{
  "activation": "gelu",
  "norm": "layernorm",
  "positions": "learned",
  "parallel_block": false,
  "optimizer": "adamw",
  "lr": 0.00118,
  "beta2": 0.99,
  "lr_head": 0.00949,
  "batch_tokens": 32768,
  "train_tokens": 496600000,
  "dataset": "wikipedia_en"
}
Each number is 128 + 32 x the weight over its row's rms, rounded and kept within 0 to 255. Layers, rows and columns count from 0. Numbers have three digits each. The size before them is the row's rms in percent of the matrix's.

# layer 7 MLP down (transposed), 1024x256, rms 0.0496, rows 938-1023, columns 64-127
115:140123125108198088167125098104113111116138174114067126158146096151122134111097134091090130164138125103103140117138081136096044123134125131117163141200128124120164155162124129114179122111123129
006:062117134177132150076147120148161145150078173107103124117137101092152161066113169162119106108172120105115169140112140170181203074139120066147163156130133075144126114079091168107098142154196104
104:054167072114172151092112082073131103146128112153135111130097114164140121132150106112132197157160106122100164170134129137123120189144143124115168156106165124144105107108141122113166162137111122
066:151117171033099151159112158096117074126114107150053138138077123163142174125104098128162080148132145052117116215147098164119151106116121117100132127163171131151114195090150109134117137098108118
006:063098129087136108110062100123109121146128154132186147100141123123122156132132143131135139148091118105127143128151063163068102158104075159175108092077130116181182151138101098173140150143163063
006:107066106146124103105067134159071119166151125079181144109159111094131152186114096129110128193109196133104127163119121170183104166123131133180096104097125193179162086111119096136124138150086087
098:135156122101122105127146134098104142190191146124129140140088124100109114120149103144125135092145134131112097096149112108163131185129163178135129083137117120146098121137147105178083129166112066
159:157073160157136172095174104138128084147106077132088134073129158108103075132155153085072113095155165093074091112124117163126188145162168088104148171048103083087113125183147163122124152129120111
118:153144112096110114102144179073107151138110106130091141092197118117088124145133123209192114061132188074053126055116076120101098095139102086113070127065107093195094167147133103105119162097071158
006:135150176145099121093143173114146139076185137116120093184128076139124129145097126097110137107133117093133121085123151098178134114146123138129059152112132104114166137165070162054144088135161146
005:156107117162160118129169133128160085091072111151132114147069135153113068045152064091130123090117122173087140108188134091123142140195156113117123079124113173087076092139155139120101112177135084
151:127076103130135125128119109139141117068179144074174109148104102096117137066086100143134145115172174111064149192115122182143152100132117145131120128167146115145091142166119129118126090098108111
006:143071097133134147121132112124156110112112120139116157086099125125123097118141106167154145180113125097123166124150114152128158129156163200104197114161112127215126152099170074164143064131159051
124:153113150163087092083105122111120159080144146105137128138096167115170145142045147147172145158177090108102193169188096145106131106139162106119140143151103172135113132127121139127140152130194163
005:158132131127108117054158181122170118104164116096074122162168161132156071167131119092130094128123162126094126103104200097116098147114137096095149143128052164105074091131122141101071135113109207
136:112133158161133200109167141085219129119109127158163160069164162117096168139117106186112082147141168178086085133107109154052116184115132143156120097114105095148147110147144112140070168099164165
106:135134145116061112134060118076120108071097145151166132100118132091107187118099092183165108147124149088099162126179108094063158151145151091132128183032110130123143135140128109075133195143098186
006:130121172167130120059168158149146127135096181127177133173149134114189120117153088144148148142137151151069170135121159164201138159149126112127125110100119145113121097105125139171130141152156121
006:174094160126141153072132104089146145140135109113156108126125143126117132133162115161174155147118114136105111108187165141117150160114146136097160154117118184140082148112150139177176081178126136
069:077173152124111141129155141101123133150114155123087124106084131115078153132148137149110104075174107132079073100123125078102151130092120169100155146098107146088176110140156109124178123133144130
006:084142118172148123147133152121154132159129114130105103081083074154141153110189120157131082113087156158138126148154129093096201136132142149105102153166108071089063109101125098120139149150157106
131:112126060167063130132184138113146107110126140135151087154148176083141095097162134151103169087086090133126122130105155078102083202151137162140180140147140176127155173114128151142128105089094077
104:174153149134113131135086084218112129123131083120174059137091167149140117115104127212111189156137116178099136123091114081166107108180082090116137148110139098129120133114151081148142095120137076
006:166120197108172159127111094103059115122111153144140126136066122104167098102142079111135096115126190112122144128151127147127076117161150118148147143125121167092152102106156165131140193168106112
146:069184118112182147092185138082144133119116160104094147135112123154117117140113116114121123151070158136173175101161111157137123073114145091156116119144101098086071112111091090070141122186173105
110:114155112083045108104131086122096173142114176075134094155138150091099143071099125199166070130123102157110076124160166103156123153154080127128098099133138152121045135148144139029100097120121100
006:163131142066134080168110129177129111139128158154168152130151159105144154157181090146149135159063172114118121137104086147121108136078090157096164115100112105106173082171210079150158203117118122
005:109150127156124167144130156163124089115089090084097147176145111096118085157144150131115106085147162074200120117104167121167094107108149088139130148171149092148122143105130177142085069141102153
006:118194130098133140175178091122117157133150159146111121143140199091155072127118121174165097068145128141129150090078140174128159079150137121133143175168107120059160078114135194116139146106162171
122:091146088053154180104135107136129136123068154147105076171156108151172127169155089115162155052154188169143127136141112105152115114169094148054113176130133120152066111187131164166135136068128123
108:186076130143176108128156097157148087084167100096113099173127108119163110065107148061110108123139105125084110129102108172114186137139078128111178148149115075147123107081130103189157105135147116
121:127142154126109077092177170172170146169100121119150143073083126180137171105108142121121098143072140084138102173117135154093117165130227177095116084113174116159081117096146139106056112135092119
138:091152124099140141094125118165150142096120160035171092108128185167099128136129076144162142109092139139146110106120054115121116062159139102183100123158133088074052111106088161038130135194204126
151:092124187122137137133110113120159084158185109146087145125071103100131182084131104176091136172107174099189124125115124145179114145162179120164129142120057155133123135114129079096154179169144088
007:166143151085156132129153086074143087099128133155093135123107094111110085114118084145150081098195148092090146079130152137151134101149105134143177161117133170150167098105170185107128116095156162
145:125096122169162098140119152147157070059129082127091138137166136161164130106171099151078152132130074126131089127104136086194146129145174096031156110135138143121125172066125163142152170147112083
007:152139163093106096102108124077094125151166175179122173124141173135105106108158073186153155127143103129095127115106121104137139102127155120133180126114145128138128090102111142145196128085101196
112:107109114155102143118112210139109140063080132079117140092162108081122115137157164147193156102173049144079127151116097135104137139172188107145189169118077148131101149137112153125179115099141130
148:140147070109137130112092131131123167181117083104129095155148076039141104146104111095095085105096167137124153122083166129131139142101121091125116181174119170133141118182115126206176149158109161
086:157113115079095162138117100057119099097105093142148112164223079159165136161120186094131137077147171118096108120090157183079121122164108119166165086155153151099142137137171152149211157124070135
147:143134193137073130154067138162151144190145164165088105083114143153115167149137168198167153177182145078136145156151176110193135157124137168115147100139115081088103123056167120206164140095106147
007:138152117093134100125143122144143179124144114110159169127111193166101104161095124121135079092101094123166115094162118078112119123128123160151120137136124140101115105124170111144188101150139130
006:117144118140113159201141129154156161163068154155183115121200150103187124127143082133153138194114158166088173160089126148157150124119168189050118153184140102123121065038174111199179139140168106
209:118171130156210088132133115092107122143142140133084159172141169133145093152121103100119169148103110141165174161117094100119179106101139084120150116138139105088146104144151124124160112165104155
006:097124107178132113173124124186128132185139122103142155134149139056149170138143167188161111160168101128075119143082148150191142126089075088157173138152175127150122086104159148162139115112119147
129:179134147178119116124162157136188102086135069155157177205138107103170126122083108141104133087156175081120106125107103108066126118131083156121135140131150141172111147086121125111172123145054178
087:134114116094071117154140104106101104145119100082060125125142151125148139144139196089181086071145133131079134122115124242177172093114071064143179142172133114157144149145166181178102177123124131
005:204112150113130119139082139129130145117168142196115103104094123166154156163155084165109107166183204130119127118106113074194143106141189137161127144081164178123163101115139149137136179110116155
131:183081074108100072142189088142209143153214138120102112125128144100114101134137163117183114146120170128153140146166155159122084118109039083145145171103107146074115121092131169138196148144195130
124:156111132084054125063112119108152099117170140165081133099095173109185120115166077154146135148184150135109113116171098090127159108077118129165145097111144173086117106099119216127070122163126175
006:071120153080136117144113100104100105117091165133153161149120110079114130117161099126137170090129158078147129114133070170118116092130091127133152197072113146118182103124125204140139126130130114
007:148079108169094120153106154136173180106139082163141147147159147125141154160156091136090173159084071124089083127138141090131145158114106194119110087124112126158118159150113103130169100132155080
091:157076145100123127137136120121178098118161110173114094129144143131174147132178162133083068179119135063155133130073047128141129156144201155140120176085130150163125162187169131144088162108139145
107:079168118161154148122109130102158144121115162128126127117149165160159138114125227057136183104131058087122158109141101121164165050119099148102128074140135140171121085131104097138142119231128138
006:081105161130101144138103167164124174089068154114200116181188104120132188140115160093066175130144123126145119125137126122149115131092107109093080154123158075142153134120095177158140098208136072
125:111180158154106120098105108102127157110181122112123175169130122188097124115167176096141091145094165145152113106126067099125121112141145134102118115129139152132110123112122118185127096109139174
121:138145091191184114119064218104142097105121138075168141137119074140153161206143059156098140129128103160165124134071156088139142109108150156128125115113112175129102164068129074126122093104097172
085:164081133097180106102097148139131099130165063151118118068149159139109153148139084132072132160177183141111170184123176175148113152157119114091104142135122070147123096120126158112162191122081138
152:119159184123142154149067093068080125105085142123105120097163145152102212117129109145162109098125174121066094104123148158107131140116106099092104098130131098175108163160084150100121184125145130
144:077166122119169146151115132113109136110120132120166152106188177142088080151146159121094112153107126155116138097046126152112102111096121122124122086114157096103111090135065156144139104138112120
168:154106149127163111081113153065114138169130172189113158053091087099084189126134174129181124143119132136129164099093129143126100117134105152140125117165130167188192154052126139143124083123175127
165:104116102123143094170130129137201094118154169112159118046117139103082130154125134122150129163132200088068141169131157120135102143137112166100083085081123164111096121088067144113141157114132060
099:103133137101085037142120145158115140045077192134094153150144167155132104143159147162084086139135159076082115095101144135140071171162148069111125142077153108105109143166143119099159071141101097
007:115168098132102147079169148169110169102151131051143142108117121152104069113071129134124128144085142099133096093205104132115154137128114124148179104178079124150117103099165096083161110116123112
087:093174065111071092125094074150121136161194151166113104143122111163074152133119137150132088154060132139087083134080195180148113099183152129108131143139118128071113158122113122195154109119157065
121:057170106051103098174104105085156123169161125157051124112126134120146137127090096128116121132100185193117171104123143140134158116143161156127132103165142076150162121111102132114212089198177105
005:116158148166184130137101086176161129170078095104158075115101108145138141122172123116166140126135152165139104112174121121106132157163131067153108114133111149146100141090158125132096153201119120
006:164128147116098081107136136129158152138129168090106163133135171125124137129096090128071092118170137154107122151108123124134152119109109097099186157157128113083118060145175108065177208097137154
005:143125141135142103127122172122158120202107077134160139191203157192136108184161109178131193150119056135099060138067167148181096128139133138195136084217158123145127142130144173149161086116085159
007:127159116144187179146124097194126054116089158119157094175118117073154068107109153152188154142156160087147161106143136147123139118139121106102132084129121155120101086097100120203103119099147099
006:110146155124122094131105140097156202167168086127105146061138139153120159153045145118123113127175107146101071088156133120155184099138137099204144175108106117136163140108127158050142161110149168
123:152118145169111149129089135128028244095085127151140094147158118129100138145073132122179153128158104102157103162108128141062091116138059165123124123123127165160120143066120131186139079104107156
006:119098149113156092072127119135137112103128139129098084109135133078100084117079123126136140136117120110095151123104137141136089115158098127162158139107075158123174142122120115147127079131091118
006:114065163134108128135105163112185172167089113144152114123170163117136168131088114108089169169156180105079110099111090111175077111097091135105145143089092113137205135124109154099161175111147158
005:129113185120115079105081124109094110143120145048113147142131114174093086150051097101083093140129136133066095108165105136130157067124095117160188163156085095150137053103155137089110145131098135
114:135171142147070114147109128140106164101158167101121130127151174090114111149108178085146128154119136125102174103160124152135131111138199120101073183099123115170123090166083097176127196193121111
005:161095132129150109095116091156106096173092158140134118117120126129154097152132090150106091142090173126129102140127133170120086108138115124148140081160128134096115088118183092145104151100078123
005:131103127151116168166121067148078187119092162123141085139113109097128111128127137183081138121114099107162156132145181146107142098126095084126133154178197158147163123050089158179101130140126102
149:140100186142088121104170116098116114167165119138142107148082109175137148111111137131128105107144095116090131108175130137134094116127145155109120128096112090123082129131161066173085115086120144
007:077139163072136116170128109115113173166189176150188153085134193140101137101136114112102139134115159178160151079144091138113120114149127132127091122122134109096187113135101128111124208108146152
006:137139070160142145113116096167121092105153138064112145117148119092120123137126177172103114097101157100164202173115156194145202123072107100066105120134166083150080128115082056100088169090157112
118:132192128146084128144167093117135145181111138154077141189137096135109129162130122134085156125113177078165087129119063082091123105069140141119121149096076119089146099182119166127172124160159132
157:101107143051074152122155143082149164163131103138093116103117099129131116156135125176081102161128099145138160134133130117155145143148182173113118077170118125096112118110105165127142120123138137
007:141150138130209139076154101147174084127111134156086108127107106076116103089155118174195102116127155125079184116130191138147134129184145124105145104115107159129096118093107107141122155103166144
109:137105160167126127102141128164143106095137128132103166151163102114081148165074121144080162100146111100122079149137150123153109139125174153101169100085090101115122112171127163077157124133209125
006:163099127150123159127172103174142102094059136167157111145131144065162112138168156153150123127129147100217107106116145197097070146133106109043106112127061134094096126122124116197030115126150122
# layer 7 MLP up, 1024x256, rms 0.0699, rows 939-1023, columns 64-127
016:193171165156170158110127186123095125129143146160191134160151110156129070160112129118163141120153090145146157140100121088124052083103132050158169157109106154079123144101143100102125125107135099
122:142124129192135108135118146135102137150149053121056136099088067136127138126110146176117117135101097123121131115138132132145133135117133168179121127158117136132080122089122136124115103103095130
088:055148080132160153143164095191166135131191126055103150137118136139141101122118164100162111096087132174120186101111131078158069161145145138100094144114136103061138096120139117075132080179091126
013:076129106133129088130076133116129169145139097129106128111127132140106167152138152157080102144098168149152131145105184167198097128113094107114108068140130161107097141129099109120083088115151138
013:094126112182119064140094148117084092128156129110125161151094126122092118250191121144098169132133103175102164115140110130185108154187153160159138144141088166117123147147097082091131073078115128
111:080134118150131132131187128139139130180158155120163158118116160142110129101133135158138127146169143109157158174130102108109090086141070133177144139096147168114141104095109126120115071117095127
144:135119085145149107148121145155104170120123126170068124108163172154146147097122137159189126171085110124099143157121114180187143204171112139136109128131133115115183139111162174077115137126108046
136:104101112157137094100149109197128136124136162096134121116111141150159141109084158120131096122117113174148106134143115119104128152139104159168139121183161120146045083077120125061108067125138121
016:092134159117107181125107095106101053093122146096159179167137107174125076122120117086161109173117148112156076078126098127096099066080120063135115132134104154128093124144136086154144137072048066
013:163157122158108078128124120107125127124104117100176156111197170153103113116106119163134138070111057152144172089113121051125151149186090113120093130078160165162144085056154129085091125111147130
149:085133174186048200162130155080118154133124125147106142059089130137152121097096134157146091125120136132153134151143134150162124100109128096098117169058115152126091120116134117128119112112144153
014:105153109125136127107174099126176115130090119099128176100077169116133099091068152113071075124128144064136147134060099100148107147125149077164140094096133139135158045117140140138157107150132139
131:067164084117142173094148138187153147129123087136078142130117126096132088172210134123101142129136120083132186126129145059111074163128139073092079157130137107107151089118109136161117060135093153
014:133125101150126146163093097103099111103105147107124159210094066128131102148153095115165100136155070135095079098139106100066127071171130131105168091163135124144117157104147053090114128104090104
129:078160122143085107153134145139068111070074126152145148135103097164148109180076182139185101119167117138102152141134138094180155149133158134148068130146122122131068170149155111092193090116110072
101:126130125101224081108149139147157168107139101089116094167151125163102058111170097083126171130160128186122134091120145157177107123098100151152141104211140130097130147144180136139117061112130094
015:156160107180139118158110161130093154105140132094147163168135115143102166180106122132122147113120045159125184117145161079137106105154125109143133091123144106170133107070165054099103099050116093
016:132106127104088129095154134170101184149139116092099140149169083109134166114129118129171138149120064151066145102156121088141114140086085108102119071138134120148122129131111087110159089115121119
090:138088116114159124081119081097133145092115106105167163134133135139131137100123113135146145193114158143118118126106119205142124148138127137167115113134147123125094173107119087112129106092142112
018:098143078111065040094044097104055133117084159181141092120170138120093132082161148167153094113134184056079135104134060176102114131126103134128109077135065136144124098153084122162173114145187168
134:141083097160123160140070044152104113083140122131106105146120140125128136135140074144171182121135154155173145130122174106165084137149149110110121150137119142148123158133161168109132132118160122
130:150102089148155149066165113113149156120120100145133183097111087148116141117108130132131173113153120134140162098142131118111098176133142152164132128096183147090118149112090108101131128107094150
014:174105106128138111162177138142064204163144077185161090111152110106080128120131141104148125092145111114211182093155140107168112190162094137125150133113131120152076147090124125081143065125132128
101:069100102146185131108187124109186112163077173117195080103091074163143095117107095153141127175089149164121159133160148152109156149112178138186110153134139130090143115138113130161128126123135138
122:103149120121125140149130070108157169132165134149143170153153108105119154106108100167127114116117110173123082105163093160120093120118053131138088107185166125164115166130143169103151149117132104
015:150179056126121058135146160185133123163108127127142084098119109093093114110114130141086121089105094127120182093123117152093151140100093146120129208132156102081050141107101132180147047093148114
014:089143140094145120147126089131157099127095171123093106100087147120119154114138132114099107112160161104109080141093116120115142078114128136160103163114128086146190123200153128162145169181124176
015:211097158115183147114144145152097172146090107209147044153061131114115060112121123107132153120106159107104142118147101167110081087152155156096120153153098074137120142119117117135126191207107140
145:153135109129093113183119035156139153091097142138080124155093139150182166145138133133133168112171146187134108124143152117123094124132172064103102169151154094156124096213101148151117134129152107
115:101200129135153145137061118145128177126129127124180144127147161088112133138128110135122170123171130139241130176097120134164094055148133114165107147119128207101156173177136194132136171096153117
135:111106135140159140087086172108147114117111121097145134153118055104067085148147089121152128151151181102135117096130151110093114061158118137135129119061086119125169169168115167116104090166207151
113:088168114161143141180124084167142132165109118125142136119158088134118131080151093167147147107118112174167119119166154205160081076091143083147165103128160081130092080166131165171118091113181179
136:142126175114140126125143128163128137085085178097163156143163155114163142061102126156136123130127129103118096144152153103090152078138082152157167086113128138135133152146086129099137082139118178
018:145074151111189132102141134105172167163127108118117043110107121107122124154097148103095100068118152092148112108070124079147099113070120161132073189139115115097146073163140141072060145129122146
127:093154178097095147108130149136142136152114177125203106086155080109115129180122137131150086113114122166184179125104134181052115140158139162211120155132138164090150127151143110140144100121151173
018:119104085122153159096143151150110141170094119114083106152112080111172095144155109122146134169084107119076223148119126123127101103064145180107118127117160107107129107177075099130168117113128105
131:090127179136084094139131106150100164085178170148096107126158127130149105123087106100123146126116085143146165128170115147113104133148063117163053149150142109121140081163158159112125139195127128
137:119121168091105121149161118135093160064139093146065121093113121187136154097080181132121127162139140126163112168113121169135117154136074154154135175118126145104137100165140166105069114150180109
108:073171108208169114150122104148109140103115134145173131100140095113086146198100143124169171160182046127143086065155119108172128069123187073091106130178131145162094145171133120089099170118154179
140:126141146100130131114201140088140114100183121066129103113134134091125080072126098146164128110177119119124179092143155125173080060128127119186099164087087106060092122115129157111107093194154140
017:133125145092108133115116099146190110108075142132090114084081157107102167037124151132116114126071141163114126108103161169085148161149124135146059073133153094179149135136146091200131210179140145
013:176126065143147160110162169129145136134136128158170124136107120062102149104079150155109081070130090062097159138144113156131114108112166158142159178106167104120088038115175093136166091099147100
163:134185104171093124110115148198115136137147125168154182196174157133131116138139142085229088137159108158168180146108124101123108125161126136147125146185144096132129104106143166170111089105105158
016:153168167157132119157161163106141116116105134133124079129028136157102144200150135129121118106159137157084175146113156098199114126158164193161128096126082081085151083190119178045117220137118081
129:113086091131168134128134117131118150114112134098184112138101121118186114141124111143158166075111090118074137138118192104091122135100166105167087140191101168146111199171097106143158145132140114
107:126209113182212113119080164157143135084130104151166083175153091120102119131112143118167164145138076100125106112139120104086116089129166113104071157144128153108086156150143077098142116098165098
013:122080109117101100108140109099153159153163096093103089081135130107099118134142121127123080155102174098070161151127099143122104183122172157113138090169070109108131056190142125079161143070114138
141:154128145126109122139153117129180140117115064141059185113094111159145154091160112157118153139143134142116121044100114112091136077085146096126119148118182170158173089107128182116077098111127174
128:109103094170058203201078069187197147106149186133122091136120130148210173127138111067116091161099086157142140168173117097096063159151090146141149128161146180130121107100104145133104098152162072
016:166149100123193081126152155165096125193146117181137074171157107141142081131132158137111129112123134126140214112139115122149157112067121125101123123133096154091070160121071096163115047122130096
016:061184134126093122117131110117132124116118128034124171150155208193100115129148137116109135159156165130133136133117127126172115110132137099160130019078152141132166134151142147157112131087128116
104:081130068174103141144069044180119188070098162098103109121165089130095134093092169111186132105108081168069117171161140117062047139076149117138153107145145091101063132111131123123162121105126101
121:143150144109145161155145099158185126109122148152133154148165131176114107131167104086143129126124132140161186132125161125087002142094155128109093150131112151116176075133121137146159104131120159
014:140197173140097146127131140154138112142193152115142196152150158133149134135118117154149142148107126184102113197178127144161176062084117067118164151103134130159144126102158100127159107142120070
131:080129109141073135114159145149143186087065141171168149132136118155141108088125168106187126145146098147151177146108170130070103164138114097118081127142107150115105106151086106113137143129122167
133:140146106130072086125120032134116129148128087121063106113103157109192149057121134145168139068116107182136167111165156152120079125143134139156133115170117153186141089118151174179107018109141099
098:169185134094142135127106130186109129134107131101107163086073078147112054117188076172118180148150132104115055071169154107098138088104125122114122162126121182088100106170091058046137094145216137
140:114081124153063162105108127194145165153102113139152107097091205164160142157085236130140090104140129120149086131085133093139142101137093092129091134100103168086119161090098131112110165128102166
134:130117170150096143119163069170090161156127166131168084189149136098107128116110166090157114113139143130156171118163190169122158079107120126135098169132074131150200175123121148107105099180203101
148:098101058109102185073102133124158151112088165195101113081082124123148101146147163186129131157125131119162142150125154117104119157115116094086139169146102122111110131101119119095073140117130150
142:128136145175173115097129126129141119117106162089152148055110190124070119155182157119180129136099126122152086128144154134160142105146133119079097133083097143095091146098116103069115157186192090
130:120128078142141119083176105082125118015143139160128170080184091173077131085081135160169129121173120128122117139153111142115095127123132127129177150145153120170112108125104088110096095098121197
020:155150139112126131145116112125171051080109167150133144092097108119143096089075161123136157115115184080156123050106079125139141146155137104176080110115072116133156075140091115184119180163103117
115:085153125149189133113139136150156111052099180134125170085131133139120116145215123106182154125114109121131141124137125092118135115138083072103129139114116153137078084155104168174168131155118136
132:178120091140134181122162111181124102107113097156140129138122155111124163141127191151197115172141155181125134125070181130124135150126140107111159114167133154107117141099116132086169108090140106
013:167081160154103071117133141106109125147103148168109130085164147128100172127200141189154118159142135130010119152135110163122095156148125116105098141145094109111173115134122121082135147128154139
015:207146135132148129149108151162125093097120109114140127149067101104075077111123124128183194104102062151181201118134098141091111096136137126139167175123145144113116151085097107151142095132152097
013:077146125123161171091131148132103110120067185103098104107075156132180134173135095109071188148117131139098065081117130096142095114118164165115091119089151063110204089151173137117113172181120096
019:201174123164157133143204160136107124146154120155152129133131125131136121139128155107133168054145039127085183163111148087159101137182159066123186171080122144092145067055096142098121110107127126
016:101061175108169158124097134116126114145151119154127127149085097137100090142107111081151180189124158157131075154143103177130067131110170121158116135151015152094126145152083145120118208141126119
129:094139116126172121076170185153161092168150034073130070072101150185121090203095194125155154175105126110140119119098157104167135160128137121153153150183138152087092166107110102112158113141116138
014:140158110130200164145164134128161115122162140161163111146088172100135093173140140130125119112169137134161121099120108067154140117207126147128124108130079151098099086157172108109128150128104147
017:161147161102170169123122132145126085160153111073147150179083060122094109116080148103165147150092108138178134132165090115147121119099155083159175145102099158112065144127129103152129104115140071
012:159141145131145146151112136145155092119084178162102144124085106096106111196088109094127182124150182188155139094127151139139176165121138155197108126141074121117119171137107177131103162112124141
124:110163130228112083129122160208117120114108124069137120107137109094133143119152157076163136116161115194144092120147119143144169164185147139147161140156125201118120115124182147107088170138112110
012:087107099133109052121151121149163131150141085141108098056096079081116143166134094176104146091106077104124138114104112111107141124158143193106129210161114071132126106109142133076125153159109148
012:108127110134109096052164136104113157142143082192137098069151150095158155151146123142110169144105173096118143119103091137177069140102125102088105141116081074129168088175112098059094130169119181
134:101152129110111177092170134098178131188136112083139094152122151198141084141157106142109112157132137111109140148091139103089159115091176127143076099166135123105126115140086115148147147144163143
018:193048160128115120123053131104122160138137096141102140124104098112117124119133147174166143164054119103074155184181115206121159111110164120085121089146136109165092168103094070133106143181123109
015:109129100162112122140152150140061129080119142168135147149144160142085133114141124133113152153166070145118128146100133135084062115121136078170136164140150159099137176072086161159131085071143168
092:131068096126180102128126182108203130126072124071157125148124146128136123163157091164142213132055151180161072095134098165154125080147123111126106108127163107111106141166112134110127130139158094
150:080167120193141149166132077162105156098101135133157137111147145098108127099134128113116121138162151136127140101132117115171168147123072067151169136166136108109105159116190194096116123123151181
017:182107126143165151093123160088109161146110149152155137144114148137133128144135161141134113087145075114059112143116111087088125123160130106114121108128136117130125060114228090066084134108131142
123:149101085133178161087113150101162135122147190037171107133135136130150120110172109085139154146111108184149214093122134112153147081120086105151087101183139157171091117131140167097079108113113152
013:131135131136142072125197120156105130171115096130115127195114107143146169092132103154095109111159056122109071165122110078097136065132139082121173200139120101147125142063124148092165111152134150